From a checkpoint of a small transformer trained on Wikipedia.
Size: 16 layers, width 448, vocabulary 8192, 87.8M parameters.
Architecture: LayerNorm before each block, rotary positions, no biases in attention or MLP, normalized queries and keys, gated attention, value residuals, hashed n-gram embeddings, short convolutions.
Training: 550M tokens, 8396 steps.
Each number is 128 + 32 x the weight over its row's rms, rounded and kept within 0 to 255. Layers, rows and columns count from 0. Numbers have three digits each. The size before them is the row's rms in percent of the matrix's.

# layer 13 MLP gate, 896x448, rms 0.0542, rows 689-760, columns 320-383
100:145181140196108144128115087119122080146133073132046114167148113121115062097148123142153110149133171117234078102140139101099105149150132122103173150133119116065132146136111132097070123203141103
099:105054134131101119076167125146179098108073133164144233123170117124134107130150104105142133103175118151132131173056129103094130102150143130155086141137120169172075060131083180157141151134164103
096:129092143150159119136138143125078089179113103147127121112140157111110115139142118136180131115116115095111110167186108121082182149120103197141105181113187166192115139125129166143137107124135092
098:081179076158165161090115095132154161122140065098118128067142093113121111185085163118113151116114104094124155160086148150121205126132097107132088114143117110109170146087094106116115180096118076
099:201119115184154086143104131092138159081131124151118170127133120086144158165148172160127166149191095101105115135080086078144155083139037143087178160115130105156117066146139153104196134100132116
097:136143041113117118111078166120097111093110141196138099112209087089129053139177104144151146116145083154123119142114124142166116162139106134149135161088172109116179129116150119140110132141079092
097:090036144125080179082174123076107096106106091123209121078133126119092133134151149164096169093154074104137183128110193127124178073132126115126044114090113125181112082088113154161163115121094112
107:140157103196141149120158091127140105131126161100096117145157131109136167127167190152111119199060166087088113122154141200125171099133097156093072099145105105144155163046119138054166084108118109
098:158100138097142130124158059132156119131102060181102152099154170101108086086111163106173119092196106102132088128059123175061131120101110144159160159094124091163104100091104126110104149139156132
095:114115125127070101154171182106114151132107080115100069126071139080117083169144135093188109141166091119135105140114092119138157150112143174111092152097097104184109095038116074125123104151127159
096:192156063131109118161122115123186118111147131125103149154085159082170161158195121123094128145087128046150122119138121139127122103186156163166101101083116138126161108123107118092156165086141177
098:208134180195091128134118131144129188110154077127079101180133105115113182129154188114168107116153142110172132076113090089118178090110130140103145111118107073170107070116066116113147140150099122
099:151094128131183075176184151158153117137165110111100159194140117152111126131107084154122169146188192131138155123080070166084105136139070098137085122179144157084178130095149127086097134122150115
099:131116159135107106085132119140148136163155094172087129071108102095090199201115169065165122102116158115133094155131124140105134121143117148104109141096091081127085142139171085139111143137110148
098:157134177123127081157106176111100105077078159119144136138176169114129130165110093104121126201133172112107122153159136162126101189193149097117192182145150075110114132115126098163121146063134153
097:154142130122147109149136076142128097107160159091108129124103121128100162116155135092097098151162125132121097169131083125023116188145136174130140110130101157203140147114135112123034131138138167
103:158152133150119112102144128108108167161111120157106182122093119109124116151143208124173083129135102091130147101108175130093139151146160171121102112123123149147097174134145128021126098133081081
108:124137107154194131096123109120160116147079134210134123130154116069084159162174150129139130134176148085130107093144101119129133167123134190211109158143110140155090100130112102106088081126110113
097:124091103170124102149137095145160148110090137113169115112140200130051114109136144088115141118159163106115166144149091120077173156187152096180138100137113099166146155149125105118139154070167121
094:100129116141116129117023104079147103103098107100110098139223123082115142170081161140167116118110128145124126189175108094134156137069135177163121177092128144133149177139151137108099094071090165
099:173127145134081071146150095124186110066130091155091140149116122126096094124174125155168126174117131103155084170112153132139120117164047107120129141108127075192081116106090125132200110147135118
095:167111152106090075104141134133138138151133118104148128129103135106131183104148128172164106110185128093100055158145097077058137160182132110151118085097148118159153114167153174108106089082108187
101:090145126193134123149155125138098213105094116118085113119197120126102096127114103104156117073107082123137130122118148147109109105143124202151128076093170133195122161061104144139108194097143093
100:138114116196047090104127154106109165112105114153104145182102111145115151143130133114135132163153142175143088122168118089074129145111108137119080054143156119139083105140115100105153127150094134
102:138137094183141171154107118120109104113147122069091196102145212091126047095121174137106109133160145092085093178121146122127100098147127142164172165099153099137119125131142155139061123148121094
105:084125111164122118130146111159119076103159064130131133133171141118134097144124130117127124104149148124148118147100136120076159127174134191118102134095156148185112095163164136123146183078130194
095:162084121200117194096174104086138155088130171186151101129091088155119153102166119105143122086146095200124124152082072121162126153111100110158112104170128056098105098102129152090089153104127134
100:126143088148110110123061219138128104136160161158101093135140124059148093116195130101136128121128121099186137126098154125140118116065147178149174069100149143148110056145168128105103089134166118
100:164120177131083180171091149117107158024151134073089147104092145131141139179115136127128181122150157123093128167195088093107130155144100148162099095107166105162178124129179123104130083190108131
103:112112171184159128121171122159047144112127074116137140164089141129120106124153112085097098176153148115178142073128122079169159144129109118112132098139187088079180132149093092123120175152091103
101:185127107151158142104099134133188144062105181134142162114157150157121131166163099104116143168099121094106126113106133142124139076159067167131137181110165156147108141162153119124123173091076142
097:137095139169107125098100171134149141129078165186138107112158139080113141112139171150091091147118105068146155119167120118112169137110115189112118126065134057146114153141120116126101148172072144
098:133126109138105150055085102079196122135113149126122121137123045118130091140140132143139125146111134101178165122128068167156155220126120140137137147129155141077139149193147110132115108100073129
101:131118151180124128130128127102165165055108130120127138120118110121149094142130164132153146125121120173085105173162088155094122157109148142085109128160079176182131145147107109083121176130122172
102:117186099140138148214057146109157177124128086111103132148112131128132059133167116113130125114109129135123096078074084134153122125098131122195110154082132090132175124180077181097131070129187085
106:147180124113077167055103127069092108156125074135141121126118147107064124147093111133140125055142096075095118133117153140085180199099121164136084111103153136125087157163176117133105136076188097
098:092180173143111134142141110181091143096144115164117147088148075084171109116121128059150145162115184099096132106072084163208129137116133093145137151102124119096174107148050119089145140121185127
098:111109189130097124135140143129145063079171142098123152135061112095134186154172197052146110171123124046117136068109108089132118102155113147131181076098197110146100141105130124119140179129140088
096:198136096134098107084091118091133127083167190141094078160120121101156103158213113163119164147120137090155139127106161154097152138128131123103096130121110145144143147105192130158117152112120119
095:051140074145089193150114083111153149038094162135094133137110137112133094152196160159156070116140085123097089147137131107175207125138126189133112194133160150138130129094097142098092128105095176
097:072149089167122100111130114077140188141133121089102103141181134070130064133174136163145179107179155123157146102117146132114173122116149149058156128078144132154127166113088124135133153075182134
106:125120155172077062141121136099132195083167148100117140124079112129126093073150110140122119132131103100176168075095156122116124161176155149104078130122113090117154112111108140132077214053086103
104:125148110141202085152136135140106158141132098089159078138170110109111112155200155118157184128153101111132154152177125129108187169112124123139154113133161153149145074102157125152153141161137133
094:147157166119100112145152080180094101125145106126173085071156200129121136138121102135138157079213123128115151142131136172069187144107147161124132146173137128153193155168121147107080168160165114
101:185109152121116107183146090143155177124090116145122136121185154131107110194136132167152177127156142134117144097111053136091078148148145172139107146142111149118157114140086135142095098139124149
099:173123103129162057124104101101085165139117168185110177122125149105122176111145186114087115100114100138174118075075097110172108155146117089137147174077107107102052150105113078132069159155161135
099:168117073140133097146126106165152115140130135118057132142098112118113113136182164111124112146097141127131113137080170114098111214138174142115084190190183167097143130077085103076151100124125113
097:136083128117087134126137133151174118129077078128134104131113154092161137184062105145119172108094144070129086170145135086141191116100139115090104143137181121140161124087110068127131161080150120
099:093116105142178076116119103122127104147073159075144085205089108130178094087136136185108144127126130082148161109111089156159131177083142142097141139099109140126109128140124105174087170086084105
104:169090152152118126129100121139155169090137124146114126099105117101136119136063136124149113099126145101089119171156118096141111173144174147135130130054068205136133091126058099145107182160132187
103:096102106095096145121111112163149103159112109158103098103112150113151169123120083117130117117149121098120147146165146129087123087124124143137214089088141155122140087146223109136245150144113177
107:079078142126096085077114113084143128129168083175111158095159160032186105142122124152093104139107158151118112143139062141182203099122149146166143137100093136148020184115125126046166161118094188
097:110146105144125139135125064145121129074123047085126170093139115118135125118148149070207124128170142148111109133108144145147094144103154113141080116148153142146138140165127125113139125179111112
100:133135152150145107112090170130159141095069089122123110178207159120173056153141099118141149085198123162131145146143106144134169114121126166215123119154112114146095106115109135112093108106130119
104:122094165148085111115146149099110165134140114130092185138099166119063124125109176078143118119150178082206112110153081128174080124186149154189172093147131108158121135130125125113101117136218087
098:107121113165163118104125095094134087096113094161071121100107139083132112155165164219114080169111157050205129088141112058129147130099104166176131177095141130150063084135104098080138171154174144
102:148130150183141092164161142126166164098131064129136174157123219114085138124105101074169114141107107115136095114104171075108160150113146182170122089168098131110146146125120125120058163100197132
102:147125092123175189096085173084106127094184130060129191156086140124160147134179172123137190116146121140128107142132127055164171095164102118135168123146131122092164085145125133203138148169162145
102:132090173152152035146107137128120159117120105112141153201118138120129111087167095096131059157135155126098133155127123089129142151106141160128142144150155130115106083149183109164127159047157066
099:135137131136142103163092071091121144165160102079128084141094150110093180119160126078155117156112078159165102158136174134107106168152130177214119104111129149078131168072164131114132099111113066
103:181089130109140144147149150090171196118162123097050166151091161090078098184136056107149122164126089145125186147149076132125159100173160070159109147118093126108150110136111118121162117145148109
094:120135110145138073148129108092160140093104110133124131144164120097165079121074168128173145118115127132107126145072057160211113115121129195178140204094165116176162106108112146084151131152111107
100:164104164112102106117152102136134123077140106114148188086115128094104110148138185091137189115096136092186093104101124117181105142144166114166115151094143108148122086122134141191138130141111103
099:153088174120181136116103152090091144153125130064125143123105079099129122090162084126128126151039150124099168128143098199182102091152157125129139087126136138106090165129135133134173148099197159
098:105184123129148133173107153088184131152096140154078091101151099069134150142131139068062161177167129063141099199107113134132167154097113102130062101126099157139119116163177159129135102110146147
101:117157119161096100143121161123118125143086077184119106174205108113091126139187153134151112124156113082134143213116075133083095146147149127120144095143150116195126161134095175125103137172171121
097:125118125124088129145152149139116122105150134147090140127142205165106161179185093135104114091123127122146143116102190095102095157084117138136146086173148120206130074111122117137152085121128155
100:124116161169143110112088152102107146097148083144095165142109125088190124161107125172144160127120159151149161156109123165094108139092136198118126133205173136089137088162144108127151095102084145
102:132114176111082142175110130154132062064121104090089160099142177153145078159077123142085095132185131125097164114173142107094127155181090113092089134133128200160137117109149115161131148106142152
099:110167122121102100121108203136123121144109144134155144187205140138095139139144110141144129128141136093119128061137155112130145114081104155138062149098100153118163150147159176116181151103217142
098:134143146212092097157119105064118176118112091063097148148141138144072103118076169103114154126108170103169122138123139141089096169130076091112091143112202087133133123143091136141130159123148170
102:171114157179147084105141141139145144123144090134096131132122140105099143175119112103217111087172142089124196160098088107103159143115088132202154141138111078168125119131143145191099138095110092
# layer 13 MLP up, 896x448, rms 0.055, rows 689-759, columns 320-383
100:121092186118123147173154150087134120131149138136107137142073126144127116170128123117145115086120134145113132130119088116201175180158145166132138157162121147100142113092123085130129119106117143
099:094105115142077134160149150128168171129170088146150091151076121147147094168134095068138153204133158117114165128096089184122061164134085082135145124122103164132124188095123189190094156122114168
098:128082161143165154192072133112077149139163211122142077126148165122144125178116117130137169142194144137104131135128081103149150138123138151082164127115159103136165129166124088128137119149188142
097:137171172119153132120163109166094138105150121172143083117180103166079108130099128107136124165119086166139136116148121215102125118173144077175126105091087118109128194160097149154118082104108113
100:111156105147139123152109134100141090099125085134152148098159163189131174107154169122127147093101110126119155174075108128145067088125099134136144157185175149184112064132164111148082127133081162
100:090165143137055101096131078072140122096149143121164173174161100148112115131209100074161164159110134073153128106160071126161098138106073080123088148117124176125141087099135105140114081167154089
097:144133079127088111120084142106107177117092091120109112117151159158143102136165120154112166136107185145109146112158081086165107157176111160082163118105103127104165093198084133147088076153038154
099:119174100102148134107148103182138079135088115133122108145133058129080127143123143126202145121107148166051147088118100192112097095121094152134167097072129134182131166127201123147186102158146132
098:174187172115086103114130132075143094167202125114159145148104159149152186124188127158081103153153159098144141179114094104121115159159124147126158075083108062147092166143125155114162129126106121
101:123121073146165132095131101148124168116089191097075122137114066159121132196153081152111087172138095107158160166138192174159075090134079074159102132199147108156166136162154154127110133167161119
095:215184098127110092128100150125082123128182183159139150154120226094121140097174154199099127207139128095089098066197149148184133047141154092080162144117125134159115087137132105083106139097133164
095:077191148179131115113191113160125155085139255147132099175089088149150135083120061091121175126166156097153145134133138129144171158131131152150092104116147097158102157063134151140109129147135082
104:106144127089091114095115107109146136101057103092181107103123152107085088128116208172139102091160105078106085121170160155203136090125165150109159140117058080158092133151142166115093166093074149
101:160116128131162117070083106128177129112113136101100150104082137131139129155068123129124173106149109145118180147075114132110178117074119127117136152149121091118180130126108162173109156136049142
095:131098126128097131115064136124129087155126190148104142134098138128137130171162130172078138047140102146155120119137086120069056212131118120119170149099137218094136159110175058174068163155152121
096:169186156130114079135121102174166088122146139116092138122164139118124126118136127118149115105131165125115069085107170112176094099058176140105140094095037109159102181128147083051163199153114139
102:116147078170170109125134172151117153169219163147085197129119134099142121098154135000155170151159149152131133068062099111117126097113123128138142107103139140160165142119121155094156019117154136
102:074129107133095110171177170130160110113101141098107159135141128144122102119144135101187136171103083086155084124124119117129144141071132109134115162137161107114185132124112133102102159079133124
097:140133130146118132154125125124111115091149109140105148077070183161124118179095135109166123154134103117121090122138190156135111140156123141122124134178142087114087093129140148119127159104126129
098:130110190109068090096095052097163093103081217115177159164151175116151127075118116136158140099135094099130137097117153154094134089144117082189095097088107106126128120111130136113154080127137134
098:118117145075104120136167104160174105156065085198123143103172088119125134167142127182112105107161141136144109180105112168090140142162098134105105140129147158148087073119114072170128081216109117
093:101056096148111121105132019172155075087103087166116113137143082128091152156110110079175110106114129148095148158150121158174127130122149070111061143132147114129169134114127127154150126142117070
099:162108130090135039100141059147122126129129177185182163127170112132140119141098158164136122127156168122119132152091089135153116166129138117120133141117132131149104126143090107104121112117125151
101:163095086156096136124160141137128133116093122072139120129127142110076098170112146166110174136106110115167162111155099133093115143121072118138200088114139105125088100158183135146147116096125087
102:136148106163180074169152121125155171145111171137109150124151116091156212096121147089191119122177077137146081105082063110127109128102128166105154170126123103153105126095131143117110091205109116
100:118109117091090152105151141109135035155170155098161137132130098123124087120129088097104092089126146189102164117164071125145081141072129170152129059134096190086149095188177130218101167136171108
096:116148116201117117081132065054136132180128199132117120173081141140144071169097117131110098125121085125115152072113126167148086244145078116126151104046179119027115139214118110085149077147089150
098:116092108135168179157146125094074143091105162151181184108137157139094158191127171118127156130120102141131086124177077092149121182133085100096142168139071099140151129086102129061150085131099122
094:138158138101176101061147115088142083123134147188149081154106102150109079078078160144104166102100164152114184119101164129099131189148128036120117125151110080113159106135146181202174157087178113
101:106126122197156177127133043110135104125108104149164165122103075114104097148127197162052135171117127100149089127104149128173048119132150111121143145102091073130109177159103100119173145187168075
107:151104101120121132175105113150073107197156146106101123090132124127157149130113168135144113128181124135130118177125106104153071137083162130103132131078132117131120044094134105081116094109123126
106:094118147109134098125158195140174136159061142204111143130155123097131107104156136156113142123133112112110141126165145110132185140109138149053141099116040116108073140091136151141094144144095163
098:129105108140152080089156123166101122096168160078097119151145119164230130163149123072136105161130111155145173133119049185087156150089103140141130147134167061098081088190124085121117145134110112
097:103076183171053205109115086108084127175135143057106185062052150125125057170101178174124138136115174106121114095202159080117140090117126173117139089131141089155135092117118114093155188119070176
099:139154107139132153134218129113151084121130113182103160099173109109051106109127124107142092129149109131190145159120150150083100161140101142205138124097131085118150137117153154104116141133136064
102:138152129142050160131088145073126147120072073105081134163133144111157170194184118198119122144128120159152160135148117116140234124062108157028128105106151115169147116180104126097176129195058119
095:145104147126132169135046145104143111113065100106074111142128175129181131125107129164090155077165127116081141172122127091151127168132109139103118127089119101154112119118132149149140154121092092
102:102113130156114101144133118099122133116089085151096170124096101084094108111126099182178112214084089121170137085131129157145153116128152121180129132135157056139092104131059141095076150101117108
093:104127081105088124161129153141069107115091140137082062128121152143100090117113129143119139111132084116168127096102121181140147114087100145115128098147156156116113145120073112094135104099140115
097:103138100163105122192118127154143158165122131069087168139147171136174140185122107051165108161077163116090105160100137184105089106130070129097143155103168133137206086107091064017153130100109130
098:152097099167094076094141131178195138123189127116143149122122079130154165146134123127150159095105160130122157104023123089119187107130135166125143072117105108116158109112112137146118108116160139
101:138170114086115119095139137152093044123150113143126123162113144111155110183114148135114111107127147135120076141107154138136130129074175086123088149092103191144116175136118132161140072121102135
104:082132126153125103105131183119137150104117122126141143120141101113156102176136077118116131113144141107098152160158087174159134140148094096181110120126146132139147143111127110141123166091142091
093:120208090138143160164153132160087118092109148138121183142154102154137053138135111133148132088115127167124164115169143152140165094135091122073075126141090137180131140151187150166091091138133118
100:054140135126150142151104165162139139128103152163175131120133128138060111101115156112149093132143175141180140179147082156053183107097146129142135110117078181134216115155174097132150205121159077
095:099147122156118119164092159144051137136123107126106171146120118132126096150161093097161105106119143107125148122140120073144101144168132151071159172176143097099115108136112120161101127142140129
102:112109173152131139113145111102160110144136110124152193139129141100115150093087066127116179146167127128108141133189054097114146029129144148133116120157124052131149119105105167195063141158118118
100:099088153110205134082109115141153086127136092080094200048097117128127186132115159148152136072200103181151121151115148082038087197157120131085097183131218092149190132114118075172124173154148072
102:197108119132164093107116084099117168098110140133131125171116141171128166115121141113163184130132135080111094114108120187100135157154121102127120185088180166048136144118135150124147146149159173
100:135106134137163132149102137082133157159135131123082112059091105104113159097078100091115162106110116117065126133154157144125146125161144131205086074132134124112113167114130150119124134161154090
098:126081050094145113148117121135076133185122092131120119101137151085146072196124142136141128122161129163164125175150121194121153108090059144124191113096110153160140055136232137141148121185111179
107:143102155110141146154142097131157153112091138127136129138087074160125129130086133124137128131060116084128097180098076211095071105072137117200084180117129170101144138147150101109156098140115120
092:074180105163106089101142130096143119061110112174158135105150119147113125206123162122161116160152106118190063189106159152131118122118088108162123149169083135180189156087121113143149165150074099
101:140126112105118201119110138079193152104089132178134139123141136136184111192104081179208124143163120107150084169150100152181114163163108058165142103155140186140147130108129126197075078147172130
102:150132097112187114100131141105101120097138125138159190110098178156086147185098117098131133092129161095159093174170113101132113116144097138180131167150094170142110086188096133105085113171186151
100:142081131160204217165130134118152124101106112087093070081126114154119141140191181125094125137116120117094203136124172122049118115147096092145135183116095102159152108163118130146081118095053121
095:111110126135147167160086156084168189157134081132139151094093112119124138159135169106158105128093147140148133120127142083119169128158118148089152134130117115098051151124181159144139163079133125
108:088060114141115117141136086080081090179077135070116043082102166136152097138164152118160141141143153132093139127134157143169112124147160139133126085108148107152111150100144110140181137172140135
104:122126170151125159082125118109122124162124142179138148121076059166107117127085149161134145085122120132192166090135093068173129117196107090133132151074081111119117174145161146137122059072124123
100:125138207099083153145133192111184130102106138111101148093122123148200087116145093154134155087106129190136131123106169195129084160150128093127100171140107112085062121130117108167140106117139148
099:131116109160138113111137088134167149130097150126194177155119098131176126066184127094141100159059151099144123106137145077193169107162106147118139129158189146129164110119099100128105136075120119
100:111119117097208078176097119102144172095166110158128086113136126110119161120107153149162173043092113168072086194133137069121119148116165189116148173174151133144172172097119157134098245068175135
101:080119136136103137186141157155119177154108160193140133092125137135145151161121103099202123102071156145125129135142113105159139147097090128108115090193158110122173152095101100128179109074123165
102:116143162112140110152213188123116147135109122123123104167132146132121071141102116080149181165106148109173144118157131167112142133088142132063071128148132166141162129161133129169093103115092135
098:142127093137133117097160141178116186112133130137103161144143153165087120164077087135150122129132151157076145138088087175100098174186057120116117173100159199104147099124136088137166072091157070
101:165113166195102118144089145151150068129139171105116047118103148176132145116106111194101166122146101154137133101112178100071131149159071125095133133092078113168195160075131157116163109115041141
097:122113172094112107188118090152126142169043162153131197177117155140148123062143147146120156097103155195156140137106050120091128135119094153132099090098117159110097116154147106163151153102141143
096:147083118153131099123077100099141114146087075138101132159118057118153076147099087148131132149111075146147130137100159107126075129073097119105132098037134098108138110154190169140125130091183102
100:196151194102120108088121122116114142129152123059122127152103060135124077096127108123184152062148184072113156110116181126134104179167172105128107130086075116123122199175111127149129099112138133
103:108136166149079106145118133156136150141126096120114123129141115112108142198122131103153140145165130080097151107188106117145212176126123144156060133058109146112137157144155190140140120106178083
098:160133159097120155153150098113138186099117114115101107114150141147122138135062112177174128123124180108144122099105100110101090115133119082113063107169082080127111161139098182152089084154157139
# layer 13 MLP down (transposed), 896x448, rms 0.0529, rows 689-759, columns 320-383
099:077157084109153120111114126142141158130115152118081189112150140156229117101124105121152120096124186150121148132098140124122160127100102137154151060149126130182115113169118141100166139119132062
103:159174121152186078183171106122132057102137180150097177116140127119115120146143137200144113088131122131125111125123091097104157141169131160138111192116171145101124126134188105151094105137142139
098:076139123131153122113181166124088090119121154180078129147145113209112180121151052111127140172184093169078173133115140144151176154071073100127139144122151100140149093154164155152128112135179157
098:150125148160192139116081161106151104134091132115171170129116094126148152172097079147081130098142175085100153140128106131111151092139119181152146095109131116092115134092170110131086088169131108
101:150151174124180143131106064094117118133144090133147083102128157155116143091164138143116090116135111127124186114107081123117149093074147151080159128105081063105129175128080171143059098170177119
098:094136132105125155147133100125101085163125128108090090102133186059112162075113143141153105122139086138073178134154131115136080100104169142097143134174156044127106105095117092105127150183129125
098:122100124123159125105153149162124054161145162083128163128151107075199103169153118112111184147080139144115110108092144162088082141092127137082168088119195129155135071069153105086177162224080171
101:137105117147115101147147119082138141140137128102108139111135143112056145107128116137064129169168176121147086103171108108158156146158119121187141157158111145090116121163089104135124151135115075
097:164086116188143126144123150059150123148121132149077157074174147204112110154071088154100120088108136120203125136154103101164146093090109141129098138128110165081137108138102146176110108101111143
099:156122132088187125193108135138100099171144119141155181045111154082082081109173155158159140145128098124136074113162136078134148104097144156081171168120166114122136106067156126140126154139146104
095:088154080126136112153108064108153039106153090135133114111105129150091143141146112126131104174106119090154120156149146162116125191080118071123099163123156086141114141109149098173117128124122149
099:165129151103133147104112177112130100149076149135077107148117161255119130093115145164128124131138146142129170172154151066136131185152146110123128113130131118134133131174134099153113126123121145
101:133101140134196104185199096175136106147210155114101136143094080108108129105114093149166114129108177130100172120084103131101089130132107116167084139177154156095124104105118109112146090126140081
102:145116142139147111110112110128193195122165170091112132153146093080110112120103164117159129145134124086171081193066169082084148154128149054093158109146139153092158134134104175106140133148145122
095:098066092156133159134187132111097126142134197117175106138099107025132199099093112155137106073110140096176110166103132167123178128110095169135138124148132079119085112084159083122082140052183098
095:186120105109112146192138124166108117167171184083131145168144184116133114129067073156143149173099101066175132128198128150180104095148132133144154164122108113089160131098091141112124148165039099
102:121169151118114130173115149139145171103121161067115103097113103192113094116091180118135183114145126088123165166164102070122088086121171100143089138131111106158094156145040171148166162097140133
100:102177134141112104118094138092113109090127074134136128165122197075089156095132141039186085128121095124087140063133129126159129132131129119183170081138144088094122127184148082153079117136197130
098:086140114172134208166108138113132141132137116192152153108085123129119151137187166145109104126144172109164129123127128083144114138147105163131144163156130153109077119125097153098178133077112128
099:147194124146094144179082057133045111086169107120129204147117114112132174135169133158126135110148080124131128114197102123139163103132140185136143142094110139107148109115214128146087107068172099
099:114105134149184160144093126166127155140117136091154107102112089142096176148110139118160143100095120116126158146125135129133122132051145115105109142120133126112129145138161119138128145165139130
096:087199086061172144159083123106108151135089161148145142148173130000129159151089111169127095083146140136191184174132118156149107125097140142086197133132132100104169093154103112098148079106129158
099:121141170165160149117112118165106162124158143092099125131133115085128159170135085104141167074127119150112112123107157141130147164122124176166079122146184146094165151091104144087115135134122168
101:136126138122140116084147171118085130093114143130105139137102184056148144178138154071108155206112166110133111154114133157115185111129091133149144140125105125116088064125074108115186112159079141
101:136114138128121120125042128150154137098141180171126122127132125027116104158120180108108188108104111067133150141142110125090144107124109129116128190132109151112126114115124079159107162177196117
102:131094147096094097126070149109118097215098081120097149114155121107169116166157128115124129123089103177160121062106081142098121109110102167109146176123144139082142081181205095116139110171170144
094:104199135101199094145089120178131097126175085170146161084150140255146117125122142087165139135111105060087111182128108131127148173120143146144105150140134164198140159107062157103120137105134143
098:128140115116095121148112122144164124124096122179138191124126159051111075119134107172119077081130108123148124105146070097112112105131113185038164106137063176129139061143122154071114111165150111
096:122126108159142132144112135138100170086112151051072087091091106132095124109097138147173172121145132159082109138157130143114120086116104159147114123127204177173146130067152154109137109164093197
101:194134133103124150147156140077119160129186072112130113111146145255194167071095139084084126172111143157176097070132097086142150154031140118116137141086121118146152098105107158117168091118132165
103:097095153168162144131107113097132077139124108147118143097125164000139102140080214134112101174149117129164144128191132118094154145176167139130086123109116135086093090105086157126155167139102106
102:084117164152192129121181171142169128134161035120127153138130117193121090105086133117118119105087112232113090072127094156087146147132168107103151131137179136108116128138092128150191121140154153
099:154123143138113097096134072139195159150171098091095081123132120128163163078104135121114111153179105150196090143038124113175134147141170073097169130084104119160209125093070095149126127119109212
098:090162158146206113135108219095063108146101150131080126060143183150170130143084138183142102157107112103167080114110148117050217139107138103127080108086155161158160099142121097129114124065117162
101:133071092100127094100133106135157122106186133159146158117136151115120147057092123152122124105084161140118141142132190194112052101175150129088110129083155092117129132111089145142112118147099172
100:155133089135100107134095161099088139078108111101129113101116183130175161144123125183095159119168132136095130121140113162085119067077124134070124125156102159120091161131144103105131101151169133
097:107102130132128156131133076160125099127178104115111131100130109035093113106109128144065148083128184102079133179143105162164118134136106108177136173065129108085141147143107153150160165126147084
101:102122160151094099133151156111116141152131105172103186081051080107127116139117120121073145153089088143112054135113142133095138110121110134066103083136162131142166180152130088182107144167138129
093:160118117148022133107091113108116131157109129082150122104158069101159132127129097146117090086152116122169125133150141129139126074097093143122214115108155115093128102146127109100145134106113111
097:172102168135089099173141109144126082122164119109172109157130100199148166124132141170101138120070107142159109131086184104094126122083168097134122109076072142118105156134119084122145113091130150
100:120114156138106139132140090128121133101134090169113109165109117206089183219151189118081174115133108102150209082079162144159103129121139119197150182150105097145133148107184146107177122085135135
102:166177092060106119094164136074110085131126150111072154133114129099178127144168126131114147129173129187129139162118109113098091186109125073138033138112110122141158169111137144102096126128122080
105:172082174147114122151136094163133123110117130107173098154104116220120109114050159155136113134178131147079127142110135085152115136081108153066093128090126174116117111129095106065123138092110177
094:187113148160127094149115125128133202131126146151096082152086129253072146127091144149121210109140144143123095113081129149191172114108102145159158087136085137174130114079111125143129125054188104
098:114104124060109181112119157107143144122122083159147117080107084139162145148098102151117126157138071098081115135145116133113112110141109124106145139113180148154158065137145184162095165133113142
097:158148143147109190184145136141159110089117108104084157115134113078116149078140141132082136123169066101106138174114159174144100171130159156130112180097107212144136053097132164084148148158199201
099:128149142104115127066107167129129176022106172180141150117144166153121172093095092110084139137177078166122134154117163171057116127117112173148109123117180094141127092139138118102139125136163190
100:112105139097127087091103209153142104152105148144110134170133168140084120067138160113174074172196101168093109142109132155136120178135135142107164100088156082093139142091101131139165077135152058
102:150159154185116173073216155178116108124079156121132158198163142033130153144087072112167140100126135116095110085105112096104159143097106147123173137128142127137157110158160125137168068101148109
102:253139098103164102134142155151187111139069155165110131110172100128133143108125115138103159140096085122179115162121117123155166141160059197079146201124218096153099168134129127124133203085146124
099:160158214114135104164136114120167155101167139117187100161131111255120166081111131120113178159094109093135131133094144126152073155117146094133063140142084117109106177138000092100055182089111117
104:145159120083095112074140121128133137103118093134059099186101102101139100105167163122149112111147147089152161167122112126105095113103163226166090202113134105076123164109115093070095145101151131
096:048178143151071145113128197151162084138172169109159162112065113135120098102114123114143081128124120146110100114155046099099156128133128109149206125092112128146126152144072139098142108095169149
101:147197151197111144114082099093134137141119089123095099067089120190090189143065095058144137189123100144142128157106078160133078149111128076132135159162108173159144136100107128148115096136141125
100:089129160106199146136152149150140133096149131133140163121165149244079137140172148071114114086114095083138113103134111129089129085168129146126221088134161144160094125097151135148153130145181112
100:128051116130136144145182102106097116135125155157114119138164140204131109108123122185125166142111192139131063142101107119184115139123126107128107123199118106154105091102150169138137114085095113
095:076108126095132119146050138104112112141088130104090126159137072168099098143095141155137137131112157144161120112112096131156112142100135075118108114081134068135068087148069163135166094112103139
102:161101154142117074083117150052141132110104143098124154101173132164206092075135124156075119140131207120067113116122147106155080163173130115047100166112155142173119132134102140107235127117160128
100:160122128180134107145137108130141217100125127164158133195101117126139136084210072118139089163125166105190114156182076122119091096107063087101176123103146150133132186095137093163141048134149093
100:059176088126156114139076115163140151145109083141147104158176151000154112138102176110109094095100098114162124099160174091082112116150169129154114074120133151109163161131106128126100186124121192
101:160067114169080120156060175144114109139067092137133113167118183162200175115130099166138112171099228079153201127177109140124077085122125141061146132182117142102130152160088144140127130135077149
103:114161132100191132130135091103141132111136132130138134114182134140141137116141148123106191133096074157099072101099105094059160111186165184097111101160097133116130163121103154121101099119143202
100:131064076168145118147142167170148102121114128125162068121097150067141138183094134135144083079095159135084118161101157204141139138135144090145144076085100114128147148093180140096086136117140186
101:120136032094137130101129084009117156098143146109077133118134102186187093136153106107156087065099161140112121142139140130067177142094139121102079132181109118121077069114100143164174086136140093
100:140180128187135119125087150156140129115155091217099121153143047042128170129165092133102118134231170106118118125096123140161139113109078128166165177099153126126101115131192138052157111158086098
102:078147128100136139104113139099155106124078105141156059130088132094130131136168147087174149104156145117077101157153144164145057159107138110168175131086150115088143170128160158135120146156125139
096:149112090148083145140152107120052153107199104113153176136168114110155086128105138095122117148133138175118119098112151145147152088116133060131159037184082138112161128088103169098129143105106129
099:106155099157119120149110114104142161102152121101052112130112140203163123106157104085094119147051151120125101120139175108169169154113131142082132117187094063132145183133114100102111088112116158
102:085161149197097135095155106108109189057073144080127204112114122216113097120140060159134057135160109107124173089149130156147120080115081109058130115150186098178162098128201158092123167087133112
098:115117098107113101167127136146119161138102135141120114141100158255122152152139168073123192142111144074123133151178093119146162169133133144198161141115111119122102147146123085150110101092157114
105:158125093144100131122095114132156130176109104093117139122120093255138066139147103115078109112166129163171111107159109117129097126128171072120102130114115200130125142107123103115087169127134121